config.yaml
num_hidden_layers: 13
hidden_size: 512
num_attention_heads: 8
num_key_value_heads: 8
head_dim: 64
intermediate_size: 2048
vocab_size: 8192
hidden_act: "squared_leaky_relu"
norm: "rmsnorm"
norm_place: "pre"
norm_eps: 1e-05
positions: "rope"
rope_theta: 1020.0
rope_fraction: 0.5
qk_norm: true
attn_scale: 0.201
bias: "none"
tie_word_embeddings: false
parallel_block: false
extras: ["paired heads", "capped logits"]
init: "normal"
init_std_qkv: 0.0218
init_std_o: 0.00428
init_std_up: 0.0218
init_std_down: 0.00214
optimizer: "muon_variant"
learning_rate: 0.0179
lr_mult_down: 3.0
beta1: 0.95
lr_head: 0.00511
warmup_steps: 0
schedule: "wsd"
decay_fraction: 0.373
decay_shape: "linear"
final_lr_fraction: 0.0
batch_tokens: [65536, 131072, 262144]
max_seq_len: 512
doc_mask: false
train_tokens: 662900000
max_steps: 4394
dataset: "wikipedia_en"
Each number is 128 + 24 x the weight over its row's rms, rounded and kept within 0 to 255. Layers, rows and columns count from 0. Numbers have three digits each. The size before them is the row's rms in percent of the matrix's.

# layer 5 MLP down (transposed), 2048x512, rms 0.134, rows 1322-1349, columns 256-511
101:164129127111157114132093147136099176139154151119119126137071140169164144100126132153147137100152124133120123189096140122122123189083105143102120157140114144134107147105102123141148101106131148149153102109092116122131082143104113122146144109105152148095084135137115097105161185105165081132104126120119149151124115110126109147159168131105142102096166120115096111089208141158122060161112094136141147128139147086098112111082106122119099109141091155151175098119126126165149117164133147155148127154133132141058136115134148123127162102127151158092096181143117128133108148159130134095096122138143139118136101160117154131184130114137103154098124115119081125136104171139108157130112159136050117110090151113100167105130133119106115164140137113122121137139137138149128151132148121
100:088083124138107120155112130131130156190120145171129120120163113107162118089136125127112101131094111140129123113131128171129127121161097129092172146105159162125101116134079152099144134100130159127131123162126101100117144092119105135161095129092103130127168147089148093097153187106161095144104161153149177125132127146133135148132112154157115132126160199144171111126135120093104131176118121128158169129137104143149170147149130112147124171130076124077164135156141112165127138161120095129142137159128166185121116136092149121107126126158122113100122142132116095108123124123112139131185102113153114094146139098123138123086180116109114123108132127119122139173116102087124140121079130112128111121146093142137127157096141122104114089104136157107126124137147139142131149140146091
100:148154099095141161175141169162140134136140119121130108104091113110112162136115132200101106152188170112160138129091111130111107130164128124097145109157112146097121090136147155130120113114135140127146113153146134093134106152111067132100115107118165128117081160155091173132136156107179152090117113113141139133133139152119187158125107108113125134115170124118108118120118134133113134110151113112102101166139114126120119131136122116091139129107143148105140151128153112155113147174130129130139154146120153093117119133160117115082170125102178131213163111116116159126110160110100132119134126139102148136164092100182147104134089138133149115120154106176152141113111120159109142120088119127093161100115054075136112133137106145109136099129085135114066180132146106133111153125122113
096:142092136126110134110141092143132140099127136118133098097108110158116109147130110129123081074116077124103133155155123145150141093152091098117171135125163122124105101093143136109127154091113096159161142122104152116137136135087142125082078105152109133150117130126096167117104116091141084146120102162161121149141097146130161108177173142141139143169149091123134160129131134141149179141102118123181142132115181121152122116180091134112145100162128106091099127135104112145079124086149104124118092090098108137158107120132127134145117154098117102106116173139151170140102156131166097134114098117159132120127132086121148152142095075097123146124138164130114149124140184120106156139124116142175094089123054176121108065133107128130143092098124140165151097127121113130151094144176097
098:129180134113132113136118175119160135139076077126127141111112130092116111093098112136157126174157081113105093145140183136124120167130132113084112083156145186150082129116087100136146128096137131119146125135132138184153144130099089104115107083141125118077124146166107163116121141129119137109081155154126115115157119156142165127141122114141150131143078138124120133134142173149132127131157123120093096165140155142135128090148157134093116152156120139140091090139110124143131150069074107162176158156093112128096123101125153135129120128143158148164144095101124114102159143133141149117136171105092129140157108125114156118099138149148103138121134157134159113168164120154141132149105141144095078132140121100114158157143102155077080161113135157115132115132168104114125105186129100
097:120154137142155098115143129139084105126109113135092110142149139126103123147135128170137138142138151118092120126102181096178133139128099118132077145092146111109129142110166116151172174132066163107092153135097138139107087135074124134092104047139104116181110137116130160137116122133119125100085177143132143115141126157099110119150122180124122139094149154102131137132176144130172113148125067118143171169128138121138169130167188070133127115166172146110141156149154127129138199175142116055160141143164143120129102144103097114157063191114127138129132096153121144157094124134120107132140143126113121116137087124113118141155084110092151133156083147115182131123154137166136106099156122122110109149164106093122130089156143131153161183114110143107132138126108123106114139144085135
100:102139148092097119133122089119108146086150107135140133138136114107123093148124170133121099152183145142137132158088140132134119164143119105109128117124121154082146080144087164085111125150126158144112159120142109120150137109123093125123130161134150180175117156151142138108124133130132134119184131194111079133106167109137176128134099128134128131150103118138092138108147170099111132094163130119155183127117128128163117143110103148172097119105103147156146050124141102112110095072139133097140120112104136118147118131126147148132131124131129110131066142109147143096133124146139104136110104155105121124102166142157142137138110147155137102149110141124162127153093125114127127123128118093128122095140133092134148165105111084104132138069116144148144076130121134158112153138102093
101:145123108122176153126133155180162150118119175155100115121085162154180140139114138120079129128113148136082139102141140134136109109133137149089160130122115133147145126127116096116140123143183087101148148126105114140151181108142131112130145104104132128158124159116113075158126165137146159127156122156096151124130125082158157094128121142102109150135131150087145135121112119154144129142135106153149125135112145148134136118160102145126133126151132141148151107099084108108149155143116161150118132203126086131086114153127086143135138081136139117119166170142152100124089118147173128133123045111118083156121132104129054136138118126149107133090136125085106134132168151118117159152129165140080128125089124109144120157125117183141118115111114123112137145105120146122087129116095122
101:124137199107134071155172098092132187117131114119090167137145103161086138129137107131123168096126115161093152148125152142143101143099114043144133134118064112105144142148133113152134138090130097130122124126086140159111107143130112179114120118134090097129174140110133101138118069106103113160154137136147085125130120097125081124114127126123148145124110104114129141140161120095128152152095168165157132092138126148139133120123118137154154169149138106152121136173145148129111114099127117166122168131115132142089117145137146167089113137145112146128122107151170155128125082172090098137172101122097155150099145086111170111105155179141141097117132106109162165111125177125126176163134098090137166082137122124101124066084106128128118088099118151111098133115075116106120141081148127
102:107112070168123138102138102166156092099109106098146088095118124114080121098131130087125136136128138126086143088062105173141122119086160080126174129152150136141130107151114124127138131101105097121135079163151091120098134139183157123152125098142121165087119136137126136109109095146156116070132140105112088118113172132138133123171140115116144133130110118126161133169121133085127114072116136120135087132112103119131147125121136084146098124101170106092123167152114113159118115157153148126135115158160089135110117166130137174119158123153091115137101097095090141144115111094153113121125136150103103073111097155151153066145112111128099109152156084065130136136168123117104101120138126081143126148134095149131106130062209128077107139118124128141156112171149163125108154159101135
102:097159162152095159121126080095121154140111127134135114144147114148140148138087155142115131106140149160134167147091117093156166133127122111121130156124104107116138137140106129123101152206097124138097087145147180132102135135129166180161105114146168118108154086125136130075088095162107138163154079154117148095092142142117099121151148146115128090124126095126114155123104145086160141143147114118108137159102193127087150136128169135114151151109109126150101157149154192126084161136195112114136140107145145104129156187114181130137109133130140118109140127139101083140161104108134140112119097118162128138131100125139143085145120139128149136112114136121137095144134127138118141151109163108131131055158161107125162130095163110142161123101127164144146134104121159101104136103126125
095:144137126099134121165156077141128098156130156106126144077165100144117180121162142108105119123128098123132123121099153124153092139113064125135167101144110085132155161097113111157086124131159132163125114116157111108133122120069132082132149131154113131131142103148154158111074174121139105143118173125160117116085140151113138102151132094132144116127125165155173155097155101132085120136121109120114125157138093119124169099175112124149157115147108118128146116130130106138147166143122116121153115127108155141113086148114142120102132138128146139117129151131118171136125109104123121192131119076146127130076095151141153088141095136072179088148084110125106145130167149134126131101099092137177173134119123147140160128119115148114085098140108122143106127130158129122124121103086165
101:153100135144117136183146114143124121108153139137127136129111143124130111108181132122163124176144106108117150137152139174118127153151133243118132167138137148142130105153136129128146088119114145132139174148138149082130113204127168135151085094133135108126109174122144166121105143126104131154135106169093116142099131132118134129168114124197151134132145116088114153162092101156109153126107151113154143124128125135161153147109149081138145122121157120131152186135118157103120178155116128188103161152125143162139166168132136125115125121154160089136118093139094099128107069115131091118091144127131155101128116160095098142174140124175130100135079143102117128135109121103128146081112122205112114147117129124154105126110142167165112115126144098146114101102113127112080106113135125
100:103164082144154154136139117174147129117140147132139136109109124131100114138140131164149101124129115164110140126115148086127122158129162100101094097109109150112128092118099134115106120156087149149137117156101093128116097155139091163093148118156141090125099093095135141136174192098134119123119126116108122158119130153052126147166133119131129122142116087101122134147157174146131143108079112159120122166099127138110114180079143083144162084137096138110107133077105133094093177158123121170116136099139170142148141136134128149084126150131159083148148164132127137115158113138128161116096129147137089112115157151111143100127118134169169128111130116144113177089153129151101121130146126121121139151130142143109134101113155134084088128117123114104107117118133139146128081144108127
099:175155087087114093146148123099137157147127134105104103070138152165124074136103083125121130132143104122097126150130144128119141137127105139139092080096156133142139115141144112125140130123086104123116124147069099119097076132148152149092119121136124136107097124184179100125136125154092126150147106131159134188156137096086101117162147101153098120123090130113183126095110150146107157124139089093132162088145088099113134149152086126123128113138123110103152137109124142130150132110123148110148120135102161093121173117128061161152116129205137130117155090109161143112104157103090115119127120169124140126100145131112100122117123122162142096111152148130119154104073096102129097157120127161099099169163096133102133120159110157106152150086129112120104216113159126111121114134127129
097:153118105113137155114166065106098137131132141143123133109118142103120155130115119102186115118165171133153095117107162102156139131123128146082111136146124138148110091102136131155141137106145148099138170107125141086138102124119170123131149104154137152132107126110097097167095145131149148165123113066116122112124166140093156155153153145110139164115108099157196143140145092190114159174205089087138075172158130117149134108155092144133148125154152137111112126129129092102109189136140139172136144135179118133102150119111137138115173129105122102144113100108109111152129081121137091159144114127159102142146117135128137118153123106137138137152119134168131133094146119168128160125105121136145181143143163115113134132123085138146107117114093129162113128136147098109150142147180138
100:138133139141104089127169154122105111126133109135113099141071155125114109083124177097128122165134099114151088168144114188116108100106144108140127159098137112132096124161122139140090126136130137173087131147096147112140123141112117120195140120136099119142108125159114124104125132156148135119140080113129136139087128116099131096135128129109151086124116114109125151144112133115106134131112069145146134115116112123111135139148142137103129105122076117157101125141168117135131096122189148102136121154128195113096106121133146148164129136148118113117178125115116140135113187107112144118126127131106111135128114110174128134139101166137124162129110158142128129111140114141115144144087144116102088138142124123128122138108116110176118152178140125162141152145107146187127179117146172
100:096136130141132118129109162135143142114140122098141141160140168141145150103110111140094167157115127145145127107127183131170182102120124116172104144155103126142103149118132138126134155129131101093091086142091164131146097126154166121100088158124174144129119107135144068135092150158083091114116129145152092139118085113122157128107147093083119108103118129138098135149104140123133140134108141120126063107144142113144118129116090153144109139127150119132124103116079150143110088158172110081146154106122112106137139121151151134114146141113085162106113096153116165122121130142099103125157112094145085129101125116123153157165167097129123138139135141139091142139165109080124101167112156073163111115136136131088149073123136101121142109131143114085114162066118126113086114073107098
107:141068189153144121123115144091157132147151147149131126143139130111139153129096123155111114095105140116131120123155143116120149156112123101104088103101085162153145143119127095113118148122078089140111101125113153147126125111120169139188122160145114117146097170105164136128163114113140117143136136132177120107116079105102098128133145152115126128126141143113150107112122087158122151126133087149119162109138102118153108160104144097114099153159089073117152139077148081149127150156125111142104176110102130124152150146153132144181100111176180082122146144114164120110116144144151083108096139108147103172164160182152080099120117143123135126137109157158116103121151125160119110159106138143145152139127076117115098074133146136150146123080136063135170126120153130096114099135144150
099:144113130143116099131167123115111141129164135089160104126150137155153151142121093095148183115148137179163132124157127129090194088081112108099135139077139101128093101132148131137191114173128123154068143131085168161125110146150127187142150116131144133118132091121120141146139158128126115117155140156109140084147154097165092117125115093132126140125125118084117121113103140090138105136099101083111092118101160156104128151131094122143140142122121130157129115148140144126122115108142103164151140118136129131178120127168110121106149103118125124125126126114128136131138106149164137107108164150125129072145136146142174149128143119120164101142182138129146138165100176143121162115141127149098115180166134162145153105115201120163156184126140123133143186164145104118150116112113095
095:144132168094091144135163127144118134142094159118159121129146107099112108118159143124112138092163126174085084136160113150139110117160123170133117130134147085094129085092145098158117088115147100118143177133114121115138102132142103145117117141145108111113123199156102140134107115145103139148098140117125128144108137161120116123155131148136126123151138109159100138077118157133133085164124142075109117102138109135108116110127096149173143154130153119082142162143125102203115153110153109110135169160136099118104170116126138088118128138106136130150076057101108152191115136113136089098161108112103111122133162126098113111138121142135097138136148096185129116095119145157166157103136126135086123133085118164148136111147147106141115139085130148141125086126102154105136149133142130
101:075093137169146103109110160160121107126119077105113133102089131164131130153116074147129120095151112128122123122165129109163113141142098113175172093143112150137126105125137166143112117144150092190083126144166122150087157130143108165146143118164108137159154136113097120132119113125162141129164107135081126129161108147116098124129103150123134068134109161142110111108162104127121113139132129118126122110141095137138132136107111107125078113130141128156114119116115182161121189142136131100133153084161154160099141168134197102149128160133118127106133122149122077134130114153129118137118134143102157117147107157150141102079125112098105152109148145143132107130152103088141125115103106097138125150125129148112095092107120141123172177141142100106134129159156101089111134163106141
100:181147119132141136160130124156156148167079174114135080129123098138143156127135125112181120139116122119098122090128120095099078127131125134112109141147159099127150141127103112109075136136126137122114121111088145147162144150128123123138104082134127122145161141105132104142120111101111124136171119131108083115102130169109116178134095133142150112121146139103118128148132133116115119123125158130146100106115113132194138094116073142062118170137101126114168106138090116146124134116110099107144126105173116094146140130099162175119109096124143077081111112168121106091147139162092141151101106147055118084114139163140123116127129098136077137117159121149094106174133136137141106112136089086066145145132106167135134164143174123173101118104118141100128128145183120159155124134091136
099:103176131138116131127161114130110145139142100108130124084151137142136152098140129091078113131169097120099086121161106117121099150145118100135179126138125150147150110143117118076117147142134129144098137132096145137122181111171139138108137129152149125107150096087094124162131160124167162187146159149131181107127094110124107142137118154133144092115138144081132124096157116143144109086118123102130159167157163153121118141131146134141121137123110103088113121118113066107118120133088102145120087117138096096132142105143093130117133093133126107109161119196094159145148114114162100138159136184137126184138134109105145134104091128140149140143103093100178126161155083128103137121168122111122122128094133108126093110142113092138149103188147157154098153114102164137140129152123147
101:122123118153136132127108163122114114153125105121130110160113171119138123106119119162157141136117132097125078124121099113106132151099153136147125101103147122079152139130130139147127137143082131116115129141115128116127165097115094152168120147096141125093099117157088155134136149139103099094149130114060161121139057139157142136097075152120108160125177143127092130141104081163094130111125113100144125134110137124052145114144102109131137118131110171105158102151145151116162129147151094122160161119133115114131130142108103120148131122137113165125158081169073128145118132121175119149117156135171143127135116116106147131106169173145081153121165081111151095111131104121142182132110112145165114119127113151145165108130127125144077133148101110152102141136123077118128138141085134
104:117134102127131171100104138107166121122147094123127111147124136107173102114176133144147115149126139129168110150092119055139111154129147102157139147109123144152149134146123118128144144124096128110100113135146142120127128104149136143139147135166178123131146154112140086109110143097168121152145098108101128120169137106151165080169145052128131126113124134124119142166078082167090148156154168110114148134134131122131091101098111136115137103146117123148124135098088151119107122121158153119099080158137135092145120133133104088118167120152154156124142129166126127153141118110132129123063110136120138095158083123127190136111151137088132123160118121124075140110111099116122109135144101123138077146134113151103137120130149106135140125135137113144114092127115146053140132081128113
102:134113136137155104145143160127148099165134139119123101138106164114084091133147104135164119165137165089140103154096114116119108182072103141113083158171100109136092094155090142097109150184148159146167177108094111118094103197115099138084128138132174127136167136129163167149200129134147126122131133109052135112131129133136158124111126124167147105105130128170144135136138132146141141078104098126136149132167099170151132118104098122136129114164133151110118110127125181107139143112162068101122115128100103159122119124127134168164133149151156110134153144094136181107136115151104175121137154146129119091101087126135121131130121153124107161151163111124094145109141103112142102151116123162169132134104144121158134156138073100101120128126202147086138101178138105144108121123108094
101:159107096125126089136148126141076123134111091097105126106126115141150125093119123099173152109094119131145142146117114122110158145108130114135129112139093151132137123161071157158139160114106084138139157151110122149114141128167139162124095140124179139179137132122099124143156164148155071125110126192143113123117121127140105108126174152142145100113181173146139136135116134164105086118126131144133131147099158112122142142105105108098129146174131121122124130146179132142113136122096117188164124138132147093138181165137145156140121161159130131146149178155095132114103117112105138149120084111170124088106124126108134087127133117104140129143153154133174134101145161176132156136135155107157121098134139114104120143089143120159111109138135129106115121133186150076124129118172111
# layer 5 MLP up, 2048x512, rms 0.184, rows 1323-1349, columns 256-511
101:157114118115154138124123110092107162118090156119118125096118118128146156083131121146116081108126077117078130119122133129155148129081134117100146089096136154158159135109108135155100158150098089097109134133137131154065152095139141127114158096146103131101140133124095127118138123124145128174129158129133156155105124118102090128114083153137068146164172167103123103143144165107120121109122138114102154098133148137098129181119119142135099102127144104109118129147118043147134155183101150120151106136109122154129147110152162135099115155150170132095156167120145163118150168109166160123158113096161143104117184117120118078112157103142109146104098121139164177149120113107128157146126137070141119105086117109122164146133125113128130136112127111086136118144131110160135167155108120
098:145117132090101151154141178110134131132096146112152116143150130069136155090158117163077062126133118113160159141117140145127133147168153146114180074111123127091135136170116108081116099108117120106113093141143125120146143103106117106125133137117100155129109101181120124156128147088129151106136094173137123115122175129160140157103116138093157126151116120109127168142138135168106119125139145114135095142167101129162125082033122158136135134161094143100147112107124119155102135167139124108118127159124132092090116098076135106148084172168172168146139124106108138108116139143132144105147140121109126130150108086069131139107151145135101079137118144115099126126171137130103132106115157141140162128136128133141100127128133130123158113107122128105095127071102137126100115088153157
097:154134164122111129116156109143130160102132152157133088079145121114137129096149094099111110100124129099198110063166120157121132095140112110079178129132144108134138117171132147083093112145157119112151152094099108151107148137122146098103132126149097103124127156151129099115114110154127107097145151172127153136126134133144182177146107108162148126142126132085105114133133165157127128126104123113129092133152137124133114130156124106103084121163119095173120080124109166132130129119106162136111096113084119128119106155123133149144121131153106094127119118137107125104109145153167141104168077141142131095074149127144138145113103112072123172097137102119078166099125148092153123132145109089105102123150116143164148130101174111154142125124138152141100132134155150146190085127144127
101:139127109083111156116101130147167148107169102103050132138118105117122133086140146086179157090125128114127149139129144075115148107122180155185178052127133123114112145148149165102158132138133132178112122088141152124108121110106106123138173104164128108127131137122150127128131160128166122155137156146193137164133170136099102149123152142105123146104160151111106162144142140110142142122133121148128117097125152130135118093133200147109147087095104150114116184108115135130095127130124126153127137146132147109146099120122133160124154089132123145102142159127121129172090137151154090149154157114128183126134163099153135152181117142109124128110153140148124139167129162117122102110091130146093115115137106138130151113115137141095171145089116081124115129146158137159158103185125092
098:144139138137136093141105160119174145102179146133132165096161132121151115127117123143140131123108144111128115109125155121101160153119131104114144109143093090102153142143083140120126168131146133131115131158108147137130127144094123105130092134129124147124144120092139160116139167107180156099115117098129083146086147140121139111120149109085121156075156084165097097142096162117097143140153121135127145159193141107063100119149128107110093199128131107101089149162117104154099137134099157160145146144170116155130127154135136130103108127117132093174099146149063136130137138189161116145099098164151105162137112122135111128105083161161132133097145108158113140105120111139105126120158157113133136148153090107162150126104161168156154116130155140113133142111151123125143140144157099
104:148179059113122178092107125135115139071155127108082127122103059129132114120094153117159134103137129137107137155139181096096118133089074118126106093107099170108141142133140132125164097147114118144129132104138108080136102121151161123109128131147116163154125118148146143128114152116100109119153152184152169163071129140112134130048098123121094155122128088090129131152140120152073141101113143100140132097115139126151116113141122131134109167102144150103135144126150096143124182098154086131143167127140122145131128131112125120134112108135131137148163128114158121117093148130141137078158140144114176095090116142146117128144126120144129122109103133187112135140101134101140081107150108138110161068142125142147177144123109106136164146100161116132126124136117099092173081127124097
098:147116079139084140104111084109136146098136106145156132102133128154133097103128085119123104115106136140159166131095185114118140123144126113144170145094094106132137110126126114146128160130141119180111124111128125144162096169127101168153096117143126137144105135139164126194114118113126124113093147140139132147172116181115138158104111103137130137119090075158168115189127101137131158124089133104126145128121106151120111158185138122120137129147112138147095141127124121126146142129140161150156144138122115126117155137094169106106077149141129125109156091127124130126159158137187135089150095106090152117092107144109156139097106152103147126159132120146112148145097141146171125124117119137153126146085060111128094131140137135182131103129166133119168153146148142095105124091150123
106:132112132117153106100130132115160107113161161106099140082132120143144122183103134115139097099097157150126111165098142138108124116103119107162155123116114142129163108078141147153118099091117070098139109164114120102145115107118153150095110122144123155133101129093127089088099149164126149112142121113100157103117164124094118151162102133142135126137128111117139112077090102089112109126112090087151120136132113149139114124136129107107143113141147115118169114137144135147111149144107116133126090110135158074163100112171105088091095135159130127141139133128171132123113127095163123171137130108134134109122080100163117107135136133161113120110129127093116110127138108114101122132134139109099102103142184122141129115124131125127147132128134150123148146141136076108123144151145138
103:119139080095090130131137118104154074131155121090152126051150130127108156098102106141121051151063079106113130123080147140113139165102176130184147122176115153148106161150146156121131124073130117171120119130156132100085114124095108120136143136128140095043108157116122128125108088156130146154150109134110115193084137091133154091140141137133140112135131139107167153166120105134099126094104150132136122118092128132138130149156115169141153144121141140132128148146097099156113152124150135127126145096112143124125119161182140170126131122148114147129126117167092159105116112155167120112127145150123181120131132130137105130164128117155145138125165105124142129102132149133102143112134106116137153123119141095093125139102158120091087101153121139128092139162087130146111109085107134
100:156111111157139149097097113088120176109101156125140092092142111103168115113113172132108152084167112099145124159121132095132167128111152113128122091166128135146162127148145128127147142122116154133102119118140127149142127146130192098162166132109108095118114113151110085109165135138148113137135125163138156105153197106081137120093123097144120138109127129148144131084108109103134125114144138154097133133152115124108160139118108123109099130131102123126174114146109148100112185130124127106163144127098168126156169110162151084113147081122124142116127121190150115099122128154149147195088113122195093141086140164140125102101164125179100162134095103123129168101179113173132124137186141131138125120168141098171153108130164145127126077120135108161143081136147166108080129139122157
101:148142133163125163149119126143100125114099135072120151121151124109159120149131139110116107077084132120139110131118118106138105083117122123123084162084139134112102121095111173135131146141112133126114094125161109107139133132166128084126077164145128153112109109105093099142141169109146090148111113119114060102157098143138101122146122145121125139117137122165157113117111072124121176121130113122146124147112135100154114128177109074126145078118156138146119116106102150138134119123105158176117136152144122107136122126135144152117068120094152150171107103145156119166104135119126121124090116128118150179155159155126143087122173145138087115146129143125120163169122115104130146156115138134142106142149084139181138093108099162116130108163101142138106162090122136113119102102147130
099:141174131141115136134164098112127110141159127153115110125147123132131101142151090133121154115165138143141169121138122119165110181137141134075110147137128172127098120111134095096163160123126083125139157169100118092102118120170148128092108114115106117128103110185121149180120170113141145124104103139115120152123122115105101117112123121168154119103122113126138152168116110136114106120105086096102154094108144105088104183041097111136148152108138138146160153146107091132147114144100138106130127149125162091153135165095119106087125133117118131143127162133126112121135102088083106119134159093097123143139082175114102115131119102170126133129157110141105123141094136139168115134127126104132127167141136133139112124140153134141123101128131162145109143146144140175138143097134100
097:121129114116140122122092139196125154142127179159127108111115110089093141149160115127112124154110151161188126101140127114159086148147106091115128144159139157161122134127140118084157116133098109064149139142133136158112121121121089129126161120136170140100066147124131163097158173158168112141114133136096117113126113153145142128140135143081134122151133138152148113112102115140161137119093124169109161115149158123118117113129130144125166129104131152130130117142131098120117132135189135122127117132113134112118138097125163134136123113095116140084141086144155144162155114219121147152178116158157122146114099082130170111104117108164115141116131182111113117108161120095143126122136120092140144106129114107111113082129122128130121106108081162142140141101188136136108140123157163
101:120121128114103107103077140129111144112087123131100120119184169139182118150076152165128150138123095162141128105141109142107120117136122128177109092123122157117152098108078144083126120105085080172147127141193139124123098121095097102115124124117146137132121113113098116118113146133116131116131102137122098132121136123104102164117082163105138115135118130148150167148129119136154122120131119178129150141113089111157176161137104115121136117116117161118098152141134131114164117141138135138162116122117131092125163117125189161123138092166142135101120132157216149102107168082145112117130157167097121124087126123116116124081142140145171140124152153110140167153145126101150093094103150162131120138161110118121134096114122141141116090100123108137111166121159072142067101128083107
100:186102156124118136119167136146106169083146132113165119096144146143159106125182119120180108111100140134156135173131140120126126137096158153148128131160108178116145109127126099129088121116152149152149135115142143125147157112166126126139121139114149132148134116115085132122131105144145126115107121165101148119146130069110103132156150137131119131145132131160150138175109147105119191146129124104142106143101141141129207100139133095152126134156149149135144152114115139125109132127181132127144135059145125150088118089135113177101194181107105123124103143100121144125141098119095136103091139143127143094170143135154160104128149140118150132133160163144115159100134125126141153074158073133134143119118113086128085109148109145120079128095067170146098136134183121106106121120092139
101:110114122133165112136160116143119121097114085162088116156157150147130096126135094146121133131120174147156108130113116132060125119107141139126109132088150114126128114165125113176112147121129146129132170137159130121132113173103085099119154108095115122181110185119114158147165132105140120152113133132111136135123138159166127108106101153071111126093118146138171123103096142113108111070143204115120145135172103145098139134158108128102091136100150118138116094099118128144112131131124141092130083135144118126129163099073152140167153128127103106150158115183137099157154174131127135114126131114145145090126153134152157102116165118135123126159168095123138117148127095174087105143091117182170157141077151138097167116119131144140101094131113115098167099126164125118178130122096122
098:118116108126150120096142144123138115160083130090143106083149083160160138123087111142125173136102098100153132116109116126132141102108095140109116126131110115121144104066128114136121156144100099137088107106121104112140111154098138148117133120132139114093124105128162100180107078141131129159113140122153102161136108125153141135138131119142121157062118131128134173151133107110125151120166171099180105132170137096104112123141106153146115129134151088145126123101109128134113123141122152070169152144131101113187120105132136099130150140164131158153141106157095132132134082113112101152104132135111122151135171115146116107087116179121168110132126135150156156123158152116157115153144150145136127115116117128106153132137144133068142116118149088091101138127174124212157175075084130
102:164093116110116129127077153122134120075186169134140120114125120119149059180097149128143161113176145112129090077174155152065157118104094102132107126122108081096141135097125110092132130112139157140132156070135137131183114110074114113145118130178135147138157141117167124128143145080110147100134095120169062083138143126106148134152103153146137169178135118157154129080093117137104142119164118129123121150095061110152150151146143121143088116154139109129122128141137134137115125154146134121109090101135131132107130116104113160138045111142104138150170142153147157128085154121129116096075141126103123140189107154134119090148138103107105120148104119122142136152132132144126117154136138118098138147159117102170143124112111136112123128130141073143123108124143096168116137108174119
093:134150132132102126135101145140122155123117101105131155125156145118070114098141150118117162125150097128179127156141092127106107131099118113114111106127110086155101097131092142165138089125073131124144160162092149125198114159088134125118102142117122155142184107115117099117112112145123123143123121101139136097144106142134098140129124120107147097144109112190136162101178127114134123099106145142133105144112155136124135101108138156092124137135175130166141112154160139135098118120127130105167147149147082122134133181150133125158131120124175095136148127111142123178182124111143091126124093095122133072162110094151150135099080123107112116136153124111132129137122178182140142088139140134108117134161078124102131108141192116124143152179120131138159152135150102132136108132122078
095:080135140158170126145085149099131133070127135151087176126125136120151133140107097152116162117117092108073115095152132094139144183129096149169184165156115086129140153156136122069118154118150131109128111131123117078084110116144102147123116108151117148139147112113128106128189137120125126098101133144151119143087141130161153128156150160129116139144128115159109131096133128144112123101126130136107101131119102115119127141131162150130180127122074130118116109129121134113144167129092129107137150131125130127128148129172145106122138109169131124096137196142098120111131154133168142097123161141157131130125143158147086116123138137143135145144143121130106104171179120149109110138134081102135153145131103129162168108128163147124119164120136095137124141140175121067128101118187150
099:126153090145148104127090112121160166119120142131143098108105102147133150119144111133151123158127119132114127132151124117136151140148125106141136089142119140138102125108152125124136109151114145153099113110118106115135149143160146112114128107199112096153130114097128158154097096111119146122099104142112123130137104166173126133118103119159161106172118175129138159114090088119148122162126123166147111148123127116115144153091130136132088126144198124171150116116139133142131127167131127096170110109104135162128110115147174108145105097147150098123146117160117100138126099098126118135133156124129160159188116100167066146125097120154157136157117105173176123111137136111151117168118120126120139103154136130115124168139166123105147144117123093146146139117131131186149141091088191
101:114170104149115077141122171134130111124137156143097131148120101114183138136130134083127115107148111106126161138138116148088170146115076116101105101156139128128102150162132151139131157122143092113131143153107158111107139105114145101130147105131104169138124118112096087156111071093115141106139144140129150119087139131160144109130139108185103075145116139100150126125141124119141121109115160118161116107120151093110103117121120128118116105129154150129189125124158104107103120094120108151099116120124112125125113191112149138148144137096114076114128138142179137137120116149137088130133123142104125115103133104122089123141151134149104138146150151209073094074136122119112127105161109113118111118105179121170153169156086117106154122106113154102114171087152125137146153163149125
105:159098129130079082168093121137134084173127073121155121119136115123116135154115141112178159092138114138122112091094150118087112129124177120116152148135154130171105107109095094119165133137161142123102141131108137114105140124126113108104107164142125120109072146055116106132148118103162181145177144151139102135104088099137134099112127112127154135132144108136124177103116117148106130118125143101120150145114137119125105138152144141140159111146118151119121152124094112073100115130109107104111108096128128135165110121109117100116162123176126132161129151168078118119139139100158148142138150157143137119136092113134081120117130130128170089169180124132121118162109129073090137113136172103129165133120147138108079113112098107108155086121197133096167095110113173109160160125136173
102:098098140132092150172101102103125129124098094153115110139144080111159125098113123138135126130100112142126132145113099104089119157124119118135126141117120129096073103112154140173134125121135113149133149139109125138137146119123091166109090122114126118126108180190113186115138122139125082117143089059135128135137132151110122169106133125160121137037114148094096110118130100118097108075097149142122116124126144112079103123150120130117128120133166154123146117098121131111110122143157121103175143107132148105117139140108121128138141134142100149177181139183120147094118138112131110123144146155100132143153135142119108097144163120118128117097144120143153162110125100112106160137119107112195114096125134129144104113150104123117152170129189092088122112107140134200142147095110166
098:120123152112108109095107152140176144135147117106133146138143108096143120129097129151131118153144164140133114154132112105120126101156096115124121110128091088082119141127136105112142078143088112145127089134174162147110119108132188141119131103148121098132161146111153125152088116152120147156132155131105154152151088125134131102105139072116190170131088119110131123135112094150099153172110138086121127078136112128136114145115121124129160105113113117136093108113092120090122121106093154153142124162102128121136148183130104109182169161146138146156147078153083112116149090091125156127155126122133132114110076167128147121090141136118131158153131118106103120128137147147127121136077115127153127135124117131091116096114131133153145076183132130154154136155176140120149094153123135
102:134120119094120133121113133137109092163131126104105123125177116118167134126148141149093144119142140100162167134147071113140163130116129091122115145153112124125129106159159143127205144095162125129141164162112159106124150151129149102111088082126139144146109142100091155186133107112135135111162150129141106142108155121103117094093148125146152066105174133102100136120120089132121128131158123117167113164151072152114085144112121132124124132097106124154116132077133162163164111108141161117147107129141162094114135122140149130081170116104112117109115121115146128160096115160145126178119119152160102108132137140150122125117168159129140105144133111128143113093138105127149113130107124132146137116112108115126100138120156085123165113135078169095153144109138130144139140098107109
107:152092102093081117174182041078090139121146105145115135153193125159155159152146129145112130133113121141126093158120126136099165137091114081095120110151103095114104135155152138149130141123136141191129137120105130125124126149120088142134135173142151087187116131106158133141135157117137076113117110132092084135139149119129131099114161139140118113115142120134130101141118126139116146115121124131130139121136151110111163143131132121117126147110127090118172105135158116131100122186132181155106080147123144101112173172123151170095100162121127118153120117168062102110124121142104094166145144119162170129110087104109096095100142127073136102130176070087146146170148137140130176161134129097159131139096128102107124127086160107122128164100114122116160120125155131125130145092149140